Weights of a small transformer language model.
Size: 10 layers, width 128, 2.36M parameters.
Each number is 128 + 24 x the weight over its row's rms, rounded and kept within 0 to 255. Layers, rows and columns count from 0. Numbers have three digits each. The size before them is the row's rms in percent of the matrix's.

# layer 4 MLP up, 512x128, rms 0.145, rows 357-465, columns 0-127
095:115131141101116107128172158130109124118117160168130143135179125071121129119139168108174115136150091133105113186131101100133155139129110119107086134113097114141123096092156153123144129143101113115151150102106147090164146116124096103156144129131120118139122131133110076127099106126141168113131107113133141107115134154124132104114174120098099130193143126135079174132128156073171131153135
095:097138155138138103124090134104132123155114122147140122120150161139158179103116101141134164121158149134116116133171098129121110138183126098138127136129154105151170137145130180118110125174152161117088134095115056103134124103149124140072132112128108089093144105134115143133166151119081120129140155113099111132069119140178137132123135118156146166147149141099141075126119132122150114132110
084:108143141161135158162157150145124138133101143141088159111126132131121059091123171141147114137088150097097132093135118139156133122116145120145134129151172122157125141107124111169125136126167120098149078130105156100127124157129174098132134164098131107133115133128120115140116157147121132166123097135153133077106097153096121164146153117144126097158101154122121092098054142096135126155091
127:109167118144151126158135096088136108139133087144085111098134135116148118083100157120106155162165176143105105126133119105128090108105134137075116118089122113146109124102131138079124120172174141151146144112122132177134096132127106188158134131104094124139113166153138162130103134130109126146142143106090121130088101098135154178128129152139143126149127137172168119150123115111167123129102
097:105125106138142138112108156116109128168187167127164113141121147125130121138127166085128115116118158124147123098126147156125107183135143168095141110098147161153139130123162133150091127117149082190113139134137065165126085151122157156103118106134126128101090115098095118113102093149104143133112154135126151133109100184119117136116126101077130099140138136120140115155110111076112138123145
102:101173097084152128136108121106166134098152169131116118180148136089104115134112118142156119100129122126151149146134121120069128152124145120190108185160118142119139140121169130124146122114120106111163134153116133117103133156138094141132102134124126101154082100121076158148074125157131136117130129128107100139130161146168140125135138182149164112158120131128173100113129096107145135097090
113:134134163111061129129132158181119093098096147088100166156178148176124153130128142142133130191076116147117104141101131178102138110149153126172147141123095160114122126079148148129144123132137095130151114146109101116157137121125150131155125148107100129099099120131094129103133138125163117116124142139159139168144137124119077077136081115122124103116114102141137140137156112126147129122150
084:157155127149093191125111153095124137143147100138155123143143130131139114136126139125121167148104115121110127092089123141105189130153153126119141122146138108110083119097137117084146123112153138135159140101147132101118174103156130129106127134116145054140145091122122176100131153090128101127084110076132116120178128117126195093147133132118112107151097143120140128123157159103141119144161
085:154111157078118098139114087114118113142139133122142134151174129130105179135139170116114146169165101124190160133091083109124128133103125134142112139112120169139092146159111099121106155119097124121073106128122123128090141132148142110149145163103170102173118109148117154092092128155157132120160140111131117146184138140140099099120116098136113116100138107081130082148126153121118123109132
087:109116159121138152128148101099096102144135131135124107131140081148137161120163130078137144093135130131098105102122086148155100161168118115123121150140167133098100129127139127084153126107129112110138128093166108106138138137133106127101172149123136071084152141142110131107115132127187107122174082129103151110162141146170099109166184159087141117113112126148139174143151126138139139146132
111:123093173127095104093127117165086121120130113136139121115142142131127126119122152134101132105096144134121076096095143141142150116128120161115118142110145148152144152113102169132118154169141074165163131117142184169158100081130134168145123091129066129136124125138128121133107100131107123117143112157169143159122101160147138136118146093137073138131087117118125139149153146088144151145071
093:123124119146145085199100159121130176178152132150122165138119155103098125109115083124143122141116132090117119108126117149163135107099146098097153165135110133125133103141100114108129159107126152124096090097144074125079104152141126088101124139122116137128166122133152105137125173109150148121100160122163111165070107141116109134163095132137143139161176146132133138121116112151094146112121
101:126170124093105127133122144151154113144126104169164123109162141123158121109084148163076129153131082153121177113142132152163185061131142115126110157143116148164103123171162171104146134103135122148121137153125072128097111114157121116118121117150108128145130121124132099125102131084114126161149111098112091115133113146127098111123124159108111175134102107130139084141141110163159121110116
095:140118117129108163172142168114161151170152110126129141118134123138133103131112112104131099112175164082126143095134157145126172092139100126130146160130074126126130153132149129114118102129103114129116132135112127163150163116097121129119098120143147147111098091114129132090153075089107114078115138114151116134093098131155114092146137150145124090166125173152135091191180147133132132092141
095:151104115130133132166101086108145147165119133107105132176105164149091141123108137124106111154105111122120106108132111148164103055136114112136073153144137126149104188201099112120105130080125142148088157122097116126124143108158128121168104131099086134163125145121138157117117125112139142139114133119142114148152080135136128132122119180146135174130140142168152132142115143107154128099135
101:121165110142107130103109096119133151156170104144102141114137126096105149117093159152111089162174146133124123151143093164151088102124140138124135146152088129151132150157125125128157143145129130132125114106199104152107131123161112089100095093108116139148092087144180132178129133159126130164108138110111140141152125121099082066122105153128098124098126150098178134118133127150126128130141
091:153152107139106136121148091153134141101080149162148132174141142124123135129157143137133132132124110100142107155103132149127170134137111129134122106072138159145142159142153127135148137181119110088091143100126172164119137108094145109117157086113112088121102155130104126154098130150148152153155149161144145107198135159113094130086114109082103119167141089131101112096153102111150118140135
104:134162100135132129139175133128120177140144161156096131126143122110100144125133089134132136129124126101136141155135122139121132182108150134135094166164123134111124144138128102091115125128070148147198091115123127127074103130142119118127061104170168104088152125124130157139104128146114128149125117149107085108092111185109143118107131123144109077107171155120148166133154122117145120111111
085:135162135094132092137098130088162121164126130120110077132130138116099112151165159139120115109146113102133126127140127132122171135135098160123126115179119107175140130128124179118083173141122149100184070129161107121104141165117125141104146132131129113120157141091130132160086153140145173141094146167118110132126113159118189098129126109114111120164105125145127101134105087098157132105129
105:150106129175183145089138132122098117155138101145154119176192112113121141117109130103090121099128132111098154164083119109123152166101125160092128121103122154125165148124109151132119116144148147125125123136099140112078139126093125157166186116090127119129099136127136133132137108143124147140150124102127142141075122144178148128122107133154134131096167088106183104107144123090122157146127
098:154157165089128103207099116141110096181092173117125125172117155173148100132124147137129112146140125135113116130115120124140091109179110095149150122144144131111156130112120113107145168112084143109097126132102144121132104114131156103116125155144139109160123148129122112105155115127112098151153106103114142159133144145095085115153098154088092160136129121170139112111109137137181097152101
091:128127133093108080111139136154155100165136132138128147155089138132142092126124146157109150130118121122111145121148161140129144104140163138129141107158141108040186120113084130145110074165124121154103079115131110126095156124135107158086131144138115086134161139145122140108131150087116115144125108093132151112150149135131121111181165170096138118143157104135114149139074143120119125101151
097:124120109168121159108136127133160124165136139133142120146119148162114097093147175087108159142100135143125128135092104159171135154112080166104129149132128123108154148125123099117154118166182104127117142112108134127147129169135135120135170108145111100097150095101115130112142116147115167157144145137080141157154145135117097141113100117119071144101196127167094110127084115086125120107120
086:140129155089101095138122095170092114126125150123102158146086126099185119110124199124143132116156132136132164114150144119174098151125144136125146157134091127150138156130149109130109123141137114137077124117132102100142144124079098139117155140113130132147116137127093140143148106149152160131150093075130129080118139119170127079154147139104119135157163079133088119105140129118135169105162
091:126106131162144148121143155107086114102125143125140150118143166125175120137142179129110108151170130126120135134124123132119119158137147123119079140127122159129163118174131137122083132157081131084180095091139103140105144179097104118132103173100130103151091166104115127143156125086149137095122111130088150143127091170123165094107127152118106093104115131130147108122114128129183148106130
100:123138124094094111117162168152138126177128133113085115146111114112140119140129145119145174150122144131166123114124163121078134098125149154166125161126144146099097113089136116162102136101135114146135097149086101162116125091110127155144101116111119156151095124113109129103104097186129128166149179119093181132118083107148110139162111138101145113199137117126104132137119141105121144150122
103:146155104130139110140162142139127090117141142096116130161127133155108099140137136121134091160118144162149126129119138164116116079093107137171069088137061111103127144110130182118158149146084141194109127135107098118122170129155131147114112124131102140115087119143130155114143083148153121105134119128105137108170138109131141134168100103075155171123122102138114107123119110163144122112147
091:113167186079117156102100121141129130157135125155130091127104121122105133124165106158140149122124168110170103124145132147082107120134183112186116133160119103122097108119103112138143119130129146127124132142149120148129118152146113104097189122084126097129118163116103134101112127131102170113129125098103167129138107130134103168119083130128188114073142125112125105154102125165168113134112
100:155093113125143077122093119115109082127128146130141170113129109127137148085132143161108140139139128131129134125140117128104093136164132144066123127138095143111144157145149145111103178116100163177142173088160106093164126120120125131165114106105101130126111122112155126123171071135117142189094136078147122121134159136112125141148115154143088129144117153107150146151124137149131180150158
115:079157127188129127102087104186138154153134135140121142115138149103094161101128128124145091184123125129170112120146101149111097130120100152103127087152146127120145136114113153138199186161150143150128170094111127135103156142106111152141088132160087119125118147131109133137142137125096120110128092136140128093121112126126099124111156120129140096096119136164114155106149131143085152140096
099:143124110118108103157142102167131143145096126121162142111178133082150146095143129148077156129120137129117115102134104136159156159096144139122112138132103120112108179156090085135105161131121119171112140114160137108117134119165138142138096141149080122131128120133126154148142115094101108099120115109186111092108110192101143143103125152137174197119141108132149104094132139097133160136124
092:146115185075102101161167138120149145139117145170135141093118105124127095082114086117136134131134123175075117111133137121148155117121091097138126126148095117119146152177115154139131123142083114140101122108164176151132134154166130154110088120111139145126123130128106134111134112119141143105113154142125119184170157093123148132133101104091135106149133186140110162101117128108078146128111
099:128094124138124122102092143154127108179135154147124084105139159155114179090139060098109104164117126106115151127099104101121141147139148100131141139139147149129135113156134141138154157112102139164131115110144164115151136112140115149060115131083131114130093142139152165166123117117127078084126127137158151131136120135126086113119161110080124120134118112073121167120156115150107128140176
095:099091160110142113096122117140138090168103167149118116153126106097148141163112107121104109142163127096130115134175131119162129110181090087142095144153094147152126078100166107097114124141115123119132150143151119124162125093107142139140114118116094126175151157137082104111127103143140144141117139132162160096154164083126113127123152117106124167152106070171124117133143157150149141126141
098:137140161128145113086136122121135158123153162116114128142116145174119149134129128163116140137132158133089133105148118162111111120192087137097103152114146134108099161094101110120153123139125127073129205145139127106143149166075125117128160125091147153082139141102074127144127095145101140147113155143121110157149142129126058160132138120149094156142101146119109162098126116124131132140121
091:132100128124158137124102152156106127167157100123078146130124116121148110132132156121114101113123109099122133114113113153130144103119120163097060132102146128131145140071123114105116152141145149075197143126135105145154069119134143162152117101115148115123097133104156146162152157118106144137139152103176096133175137140093081140114123155136139105161132134121094107147093152121170130130162
108:151139123140131144085152134105145074133164134101153121106170102107148112160128143150096127084137104166125149113141112119140153135150125117112131161167122107109133100151138103103102113135109082114150123106140085149095141075097109134094174122112146141094104136111108139157143121143174157127136143097144139117168110106099124159134149173157162143166090102141111139105102125089171157118122
102:137162139149136077161141138113116122141122070123144114144111162140127164102095144158083110144092134117127141173141120116068107165124100124167157164150144099127157151124109146117135120151149134133139151120092117173090107115152155122130143105128104135123107109131097126111070154090153091076137108132129142138144116107120130096131156106131130176127138166124174129130179106106121107157131
095:124101136156124105145073071137140147136140129142135135120083109115098137133134129123097119134156142082126124138108107145145120153103155154131147152132166138133099151125107114147124157148153120159169130106178123123113108182128106123163150122126112107169172113136129169103139063142166139084118129129132155115155167071110113115117125069181142130155134116133150124134092131149093117132120
112:147136140129133123130137136129162082100135090143131115144122128136103092160146079127135164149143125105152131161107116123103140135144108133181115181082097184115107091119138117124097121119156089147098139149144162101109136164169129165128133093112160103145154093143079125111135106117132098146071100079136124132146120075138095151145112130161166113141151157146116124131131137124143137116149
115:134156115132144126145142095136130106125106130141128134179131133108100120102134125117094128122139152129136183144159126165147134125160144129159165153096148101112112148133176143104085101117135139137093125140163108115136155148110114191119072153131110066118116113150118109112127117111093119092142076073159140118149109134094148146118102159126146153123102132092120083125139153152133066118133
105:155138151156120102107094104067125167118104133165138121119144138111137157132141142112104147144135111140147145149134091138159125109129110120140151138189124108131130112184083077135107100141137119126140141118113149128160109170161106162148134145084122145127103123091099143112125150108111101129171062103115133117159090168172104144115137107145149118116098161133102124113151150130139074124107
097:134163122127130119124138098085128161111160132123152111176139131130140136090160147121143114117111116163128098131156119150172081142125096093113143111168169090130085148105132166117127154137182138129129140159109097132127121106096107149126121118162093115101131107099090137153144122136149124069095128111153119122133149127101100151097125124134128129150135064123156129107195111105146172151140
091:106153122106118116134112174094128155090164111139106139131160128122141123140138138098153093139148100104131117145106064154102153102170141125123162127173141110088126176095122111144092132175107107127104143148134140070132146104121114155145144157169125167080124116155117122161129106086111100151160169130112123144148122122156113123109119159133136138133118118131082171138139143096088137153144
097:117147097105167123159137164109160143098161150114085122130143123081122138110135167099155142118148176145155083137109170143153106109124087087121097111150082101131136123144119115143102116142110113172111134118127080131107120129082142120110107121165156167108174120146090158104121123155149101146084135157106146131139082121108132136115104150100130101162162115155111139154149128138138130150156
087:173116137148122177110127110090129122144120089133161134127200141149120115107106123148135122105164122125146131136081157152145193116138107163119152164099113083088166158129129138106113138135130100117117119082138126157119149108123156117099124109127153081131112154110136112119138173117130175146118146143107119130106147170109148102172120112110121078132139105132161106145100087095134144110113
093:137091149117084124139135123145151147143067104155157146094113126139108126135154103115170170121123145176153112103131147148147108129135163133141139179090141162131121125107096140090100127109132109177191122099093130149100131129124124079130125132108127118155158100146157136150091131140107115176098102151114112123140111090111136085111077119115156117134132129117132133134144169125089136124085
105:107110129188142118131131116108155119160138144166138152126102122128126145115135146105137131101107131080170137068126116143129132146060131123143141166188095123157157098165123122129120158119182111162145094097096114111102095109138169135131150153089120128135124087117136143087112145116111146119165114112137111080153129077140128121144091106129117126098144142157128088159120142127121142114146
105:151141124105154152127148134125104163124145139189136123140160135106144144123161141075118147087140085069141112126108090146112140124142137108088104179116124140154131143119113132067151104172124096114151145104121099065165094153119107143178140106136141133146099137137150105140126118109102147134145142142108112148157116134144126119104125124105110112180134121115113160166112137146148156166090
104:129121161143114080108123127164099119162131134149090158097132112132144130114099098157116132135192079131149137092119136151093181115196130125128114137116134162161136141136125103080155136105139137120155073119160146128115125130162129117132121144108123086121144132138179124090126100109125088145152148110127130117131132107103104130120125116154094153121130126165155101177115131185145134165111
106:155091161119104111158154140156140139115109104099112152118142112136120111100123105135111150130173170130102106129105118156119169135113114129120145146084097111115130130121125143081129122153094117149170124160096147183112147133101110150112119087116104100167156128075087145113110101138104146155105134151138178118126136131116157126153131127133150163151171145110162105160097173137114128090076
107:143114115126173127130156164138130137142105165094136063120174145139109107167137112112098105139118130134137139104105128139138153124104133134166165148112139139105071106153092118121124122166124121169125151120106078104089141150167082183089126126134139126138108129139161123118106091156119162093132146120158117140101092124133107145117124118114120138102136134093165166105138098148144072157149
100:122080089128158104129152117160123127178131115113161081127148155146143120114138102094091088108115139138162113102121152108148128167106121138114112114127146078122154115160125123158130161143137144162152147117152113138125147099142136109137080123150135146119096148200137121109197087117110109061136129125121125133150153121117110125151103145140158124154144082144138173109118131114151139147100
101:141126080134121129131184145126098132123114127153200158109131114116116158189122127091091129130164116129122139159096134126111135140116158110105105170154122148105175109091084150097157136131127147113098119112077120132114133126120082106114111109138125170122106085139137142169177135101119135135142101131142113139149103137115120106148158113129119155103145070149072118130158143128134148136121
105:148140143164162119167108128121143144122111127069137101143179141124105135088108149123142149117116159144110140161109121126126160156142132108154156104154142137149157107104164100125176143097125119109136141135106141173078170133129146141125080109155104098143132142129103142119096159124163106166117104109098113066093109117123101132082091111134117136124115163087110152102171139134122107105131
111:122154150135100056113106140136135120183130167121144153118139153144127099132157183138161112100133141082116143119158106113127085121140139146172137127139112160086131197114134119119125120146081112138118084107148126125106087147129123094178149158126114083098130121112110130109107141143106145115120163104178137106087133123134131137120116145133130140130125141094146142104127158103132074149103
108:088116105124133128135138143173151129112122168145116177155132130146143165105109093097107143137129140112132111148164062077119120124125130116112129161095154115109147107132118135089172111149114142170146128084083119126078148111141104097105194114150106127119104118100112126147139124144128145152124119117145127126128146163185077127123172146120120119124102082109162127162107153106132116119144
108:166128123089135123089176093157111117108137124131109171146189130120132139100187088116126107145122166108092170132078097104070113150120091116136166109108130136125132131091118115136118120172162090106148156092134153133108109150128107131100128115105157141139096135142102107168165105130139104168147117126111128138152099134148119106165125122094141128128115107126150183149132122129112134133128
105:180168108101115110115118198122132161116128189117124082110150142124070149125098148121102172091158126099093121134130136131115143070122138137139123140150123149116114107149150128140128104120184099121106130140123100111152144136109148121123083130107148137135117171131125127118117124100121114174146134131160149110118143158104105142146140104108139054156124095139127140126170138114177138120126
089:122153124130133133182122132129116176103097143144131146139110173140166139158148149080126147123201173116154162104081115136151103103126130131109118126122120118148095128144099112138159070126150134094187101113147111129117138137107136129104117158105092115115100115153104106105133127137099172161144139160130150146117129115125130114125095161113068115124181131139089110139115127139099098136122
091:108166156127161106110180163137094125136114132194162111125103119139120099138125143140131123101132128125080076101134113135120175136128170102117132112109156113109166146098138114142141126125103179111132122140154114152145129106161127061099102188114118114088109115149095106182140116144153155106115166113136148144161085117158116148128092144142117150119143106131129157146134120116109122122126
094:120181166110153135169151125122143134129128068101150119128131103156111114143168130135132139171135123141144112051133099121125140132140144189148168180083101123116115134113138114119088167107141149095118134085122125125140129161130166118120117123136108126116141145123091141183142157133104119159112106153124096126134098114097087116114136119151177143109134138139122149153126114124110115158071
110:103167155128156131150157147140173125111142115108119109142113141178128081156102146147134146120156158142136097135078105102108125128183155070123132163144132100116152144105117122117109141153143096177155128130119116160125078136131141132162171144128095117113136138077112127104085122109141131144141146136147162094079140147095105147130141082148107137128126104081145142120101126159160123106119
111:123108110125115101137105115087122108191116101147105127125142130164117127138110160114122117180148131119127108118096147085137125127130176101099130109094116125094126142089093143138124128158114136105122134122177130130171163135139150159153111109084105135150143186175150156142126114094122139134134141148159076115085205107148135124092130157120131126171120103109106117135118102129106148145131
111:142151153113134111112111109102159133142139146116145141106125107144115130116108111081117111098108142160135108121081099136115072132086077127145132122130150105130131157161122147094149135153178136119140192120144137130109132135164123113094143097155091110143082161169095134155134146092152101165159116139104164121130115109112131099154119117110123128109163095119165182135124080124113171154119
098:121065142134123124158154135121116178142150107135136108115136180189161118108115120112095127166120104172122117135088134176123151116136114123114148096117115102089151135099151150114078133083158114130117187154091119098132133130147118144156094137151110133127152144118124104150094118085120133137132102136127093151149140177104125112129116106096153125120136113131134150133148074110077142126154
086:097125130090138200130122175144153132126133138112140057134146115121137147125087117083144098136125121131098139120132163128108148155054122103135140099145139150122132127106141135110097117180145124117144106164124136118154113105096114146078151173089108138123110153137111124121178116138157143114113153149110125074130175125136100110093095134160136126140105144127133094132136165124120142127162
099:094158142148088117124130101117120113122116145131117134172094101118122141117100119152139128168143127160155136134165139153139114142176141113144113166118099130136126150145124116115188150120128079204108118092137167148106163162140130110120114133137063119102108146147114154132098135142123124132098108100166141141107106117127104099124178127166149135091097131076136138119103126145095106111085
110:093128175103103108160143221150115128130122126129136159158144084124152126103125095142151155142096146129109141129083170113104143144120124124147120176103126130093136098085172100134136118109165116144138130134127098137126120132077114138117149120106144126125110132122119146110140166174122101144117102134112168141151105109132093137160127158102126090189136125115121121085130086134117157109152
090:158105091138100125132169105135116136109136129144100110085104110147133092062136130114142113116078107126110168131107118143103101131123133106124155176149100118131097108094165143208162112142120126154117155123111158170161140148070148149122148138120106139139165136141139155095105143094145126150119117103150140107173116094131123128103097138133137119116103139149125152163175112117143128154113
105:113118148112093142135163131157111151123148131137173156114121163113091112132065091144162128149137113144116114124103127153105139178116133093149137116151130143114139137128095155113132144109095109137191098112124140162089114137134093099116160138131152091141128152075161114138112157123099153112164107111169129097117131105092123134142072087153104138113112156125168104125148144110096151146161
113:136115148126141152079090133137144118130109135102131102112076130153111147107079144110134130106108178166135117155125099146125088109153175076145139159124134114145141156126095119090154083181130086110141140134105163157152110135119108157080177144117122109126106127109154155171138112149143117149128093119127120157109087150130129138089124149123118176132139134098099138122167118149148152107126
093:152127092151125133116144081114097129126132131153130125123113133156111169092172132099121140151089105167116101117106153127132165119116124109107083126145110158156113085140148168075078148132145112103128135151143079131106135123128175121099086135085130122151126146100104135182139137151136135180102099092166109144113118116110131130099111123121110142177113127146160181129163130133128144113141
103:109138139171093127152146135109104109132122094147145105121139064192112145161148148160141098079112102155172133112134134110128121141129124145155139135129121115093130119094114070117109146163123098132120130115139149134116092144142112086131135106105099103147124150141118121123092090144124110075084139174126155097133197131128118107132149118149137155160163118113144139102116152093124142169148
099:150116139136060145148142159106131125173106167113120115130119151111150088123131130072083124146127123116148124103120170121185154126121133096072097130130154116104116104123161105158128119161091119120135131109133094116123152102117124118125114121086101104148144093162117171158111088093146157105122190113103121154112142135160151110083112152128151140157122133156149146150136148149131097122133
115:143134159148111141137144148098134132119133109138128089170125127127095103121133128085110141104171144164095123104155130126122129145133172119109131151138115136068173132068143166099101135121101149125139141115109101087106126143144123099132092143167149146114140132158115106156123113182128160129152166082136098206090129118120123131139116100143131115092119136157107108190128122141157121120122
107:117105111086124112132174121133126123147158165181113147168141122118103130155088133118133116139114078119115135126120114108110139158114150143107128160130181171140112164097114115116090120148144141091122138143137111085094148106121109148063126138131131138162105170153123130104150144118111122114098144111168063123136132170117151159128123153103159157128149111147076154106114103158149141094129
110:125134109143159126079150073112138163144138104118176118143120137106125143153111142173143102149111169158130118117126107112137100118104128139135180131118152098114112147121104167131113085170144129151107138101096102094145170161176144164157117111083114122142121124114080116130109133096088185131177133132114091123117152113098142119121113118154136169126115118107160129123117168111109139151153
094:157103125166151180134121109133158144146102137110087160149141124141130162079149109106149170063110159105135124125161127157109130100122105137120142130134136158108129136152121132168107165138124140107134104138153098142165130119102129143134159131089127110071126149167136107107172108175135120115098123121083088154117122152105098152137129118184134157137143125137091098136107127089125116084119
120:130143127119121120141129084175145128157178126126132122123114131125126134125138137087153126144140124084120127133154079164083068124133152140102128131128132125120108162133160138143179091167096119150144145121175104096147169159093102124113114125100135142145083120101102129116130161128109126138151151115132098106163138139139100126110053101108116185119099116144150142121132091146132174154147
092:129102145162173183133131149128084114146112105130140102131109143159134099147115113094098126124159133139102113064153139114107118137132125121126122148156150127132149149143112132145145113115109131107139104105140152119127131138077137183169114103140196094106104139130127118158158117079105123165092070131147176091148100162115123143141133158101162101125099147121105124154119134110141135086137
090:135126137108117106151160188111096139088106109133138111112126128144156133120133110131111130152110157174144138175185100192099111109152163126134110156105135138117113112100115164176100154109073131151115133123101151105128140110096091128118122138138139122127139164093139110141136137132106135113106139148079125112154158180147134186098153154135119150141078173132102112124117123098130135127133
095:198084116156155146090114104160106111165116081112149147142148138122151136121148140100137114144112121105168138111105105142124149159106146168121136151139118128112169178118140100097100193147121093158130129124116126096084153138116140115128122132109120123132134144134126138138136110108148128125114129112102122111112085155180094059121098106163116166125148101101115139145130165157125119119090
099:138080118152090195157122132136170133133139151143137173118106139095080146118134144143143147140147132141101125092147134118116170147129116096113121141167123103147137119087133152103113133126129134106149090132115152126132115169149053114132158141132126087111106168102116096128117153123122123147143081129147107122120121164134120179162134091152153119144116130075080131130167158145118149117102
100:147138167092098120113129138126107128144121181141108139192111154120139148111088091139154065116127137125108116143088133120161152125119139124154140128091152074146114115135099137127145152160123132169117150131115135106149140095136097079176162100138101110131139153143118128106119108132112121094133132107113158104139137119138152144115094158118151110155154142102091154096123124117057156170099
107:094127132154112131152094200151088155143116110120137153153098132153105134119160166120162151108124148117141107123099120153093123148130146121128137107092142149142124139123107136161133154143142118140137142093103093145104095100146130149080123122100127134099136161120118129156116160087117141101067151152134141125109094169126135118191113091172093150129186104106138113108118097105140134154146
112:116108185163090130093142139104143135154127108156161097135138120143116132088142145102136118096085093113138108139098107126168108149110153149143122095145112120091175118177148151176113129123158142099134151143130104126120122121149126136125142141136109137083130090119117135119134135123130073145075162086112110158115108132125119163089102139145158146119118121140084172117191151121128146128090
112:162156094122130140164134141114113148104149169137096124136145134118093105131155143067148110105173143139110173134098112154152130147135177107165120050099125142120111146113124103132140117131130116152100114108144081117168136135153106169105124092173112111114085140140158119125095121079116152092133118123150143141109091168159127160138113164127147097127139132147118104141128137140133156114157
109:101113127148136114162119090083154148167141127164134118120125130167137149126135096106132112136133137130143115104163134167149132155119080165141142112143060100181106160149118138110124184109115147164084098130128098116129110096147148135118127126129185128123073144127120159151123142098206108137108139107131116152111123141134109106110107085129112135122078101117131151108137151148121112127120
094:152146106115131121120124114134090129143104150120126124121130159136127176125089113124154120174117128172174161108114127116128120132113122152170137131130101127125068142085145109146111155126187061113152151145105142108121157123093115105146107102132102115121205128162127134127115125134128084113123110115100145093131100113139153137189135138130169129143125097119092127070132101129150160125128
089:143149133099131114138170135094112127117144162140142130158123094187139149144127109117117141131132092157108103116123196105144145086125118144066174128127107122102129105092122139123115119177123157147128117130115152161133162120149133152161117109097116114096099095169172103130134134115161130149088105160160099122129125140139128070161139125118146163155104121092104133130133139131079143107093
086:104107082114123108126161146168136120135131170162120102142092159136128150127174119089143090133104146159136140134122122126090172173131129116127103111145160109124130135104121134115095122128111059148127142163111176117096147138173118134172105180161093145089110116127103156125155123108137125154115126168155126167123159094150084133123100154122142102099150141106127092108133123122098138126150
087:131099115144135125104170133123124105144097106093156131122144132146070196118129142146103126127101136145127127106126114110089141137154133080146132155142131165143162132103166122129147111137149162158127138125142129147158123102115132150162105135077142146163136139176154144132097118109092079126128119133079146109188113136091119115106113095131079104093101163153121130121166092162112127110113
091:134125131168093130112140148127144166152099175122134126138155122122115160117099143154148143104150113148151153125090108125126174112080108133112176121091123115116134181162121140099129168142140136109145103118149142101101183116118101107096121133097171144098122130108097136181149159081117119110118152124138109120117113149124112130137113152149115139107083128170114107131188103110144096132071
115:132101106121145100103141102091165132140164139141143132138083154154158138123107144120158130097159143111148089113103127110172100142130127165094126147141130107130095109136141178112113131150106150141147087155109172126131125188118107124096149119168147139113096121127108150112113133156124139118114101086127130171109104184073162120112132126107143129132119094154114112113124113107112106049135
106:151117124102103116121142144135165151124099126096121134121161136127111112123118148141128148128157115145157163097072098117076126127176109133118115114141117122115131127115125088103172162130141171104184151122096170119084107102139125157127129151154149076107145128138127163092074108154124087150128161161113132114120145150147107132093144099137122109084089175114166144137127164147149131131135
090:113094115117098109140139142106163152168113145108140140144155132159109114098191124102102119108131123161109190113168107124157121108127119120119127101159110135130117132082120115105094104135140086133173075097156131128113147145148159137142171120110094119155123153106154108140141131154107110156130099160153120114129086095103150097167118145103115093138124139145149167111161127103096139159172
102:144129097151112065091155147146115127126163133147128125155129138122134126141165076110166147104124128120118134179085114161133113112119160115095121160119097159087136121152114125144140134118136182134142144083123123093085169125132113140122101142129095101166128100139085108180173145142131117131132100123134145136122124143123141149128068151119089124078119103124151145158143120126111150182110
096:145129156141117153087123134093103100096143187128129140135112154119108161084114134091118119117096132133127104140156078168119112118115149146126105085115087149074122144143138140127139144194164096154128139140162116103132128129111112133120181141113126144157164126152160108132110156127159108129156096092095124133110104132135102106116165100157131134117155092144110166155136139132125110126064
102:141115124107126113117118160140128134108118154175154119104103157146164125104102133141092170165089123112113116116163134137128101141136138164113107175150147154081159178100120170129108070133121140099072164101141111132122109197116109120136135139109111080147093118157129119095140142121111107150126152132150132154141151091101134120121179137152131108126115126126119134111108135112153105136184
103:163147087096121138155130157147094135096127119152164136165141115146135116104145156088138088156123163122123106119111143140147102169157138118108139132107062115141142135117111111123138103124152129139118142084141124143080111118145119132124088131140142102131159177105116127143157106150097130110216140138133108161108142139154097087131141135075078142138140089169139120133146131117136165138144
100:112147135127129120156130134120114105154143122133148131104177131142132133099128087108122128143118090089146135092141102151157116141143107191137144135102165144117118103130114114180171151109112139132153115113148117060103129104110125141165119158099152086147090134115120148163109148129112118176086084146165113123107130156164149081145120080148140138163139124144124132107131146093078151126108
100:168127129126114106146157140114091124105138121156126113153109134078187118097157163134093148164118085129132146164092133077150150108109132135120123161188117121151157124138077098123120098109147156123156088118116142144108092105129114157120125103152114160164163132102091123161127172134137149130126093097145126111137167132107102086118129097137150132137140113144146136149106166133095159105143
093:162139102178163131151153127130114134142119157148154111126160133133145110142124113088176111098148126126074124169161115149104129089139171130141141161174113147151114116122101124154101138131128144106114120098107128108168104144140124141170131169136079114093147162129146115110144171127082099122111134116150105099161091115129103080121106154159134116091120137081104156119140123124113135140080
096:084119115129087125135107138116155147110127166077137143128114141103114132109137130100155116117120180103177138106157114138169127125121143113130143124138086140118125087177095169188159173090105140141133111110110064092140117133098116133109149153130123143123134137146115130129148087120124148119094166140147105128172134100078097143125147141126124134146142094101168125082121137163140131102139
091:143156122154145128111155163131157111117129136151136119137097110171185145115152122045121103170118105108119109153117154090184146133130153132124127098171145098094112128076125137106072119106110131118146127121136126119086137109115055132156114128151120123095159159107148118097153139121149160181114108115104098131158133132144131150137137125147134130164125117101114120156116125142126093136137
105:140113131148125110118112106162123136123135113150108117134134098167151138149131130113154140122146113093160112123117128158165128153103112104137132118103126125165100105176155142142125155133105124089158067097154130086136114107089105149123178123189129097114128178110127160140172117144110112136121114125187110094131146104123119118114129152162138096198138120095103103111113128121071139139099
109:166133137120125112113095099111150117185116101134136108162137140111193126105115081177123148129153129170106155113126132111146129116117112092133131146137142108092129157135108116143115112122100129137169113074131090177117108158142133092100122132104112122137056147131125090161097096117142133152131116098126134126089115152149166150140076158133152155168148154139142125131127153162134135107107
102:138127149106118117121110147145129110126156156134146134155143106161142190122087114105105127125088148138117111119089109134109098166158128153121076152167158150098128160103112097101149124094148127120135168165107092132147126145130131152122109150143112121149133177141146103105123136103089117159138109107096169101148186141076103126145090076101153111106126133155108117159131138161128128095141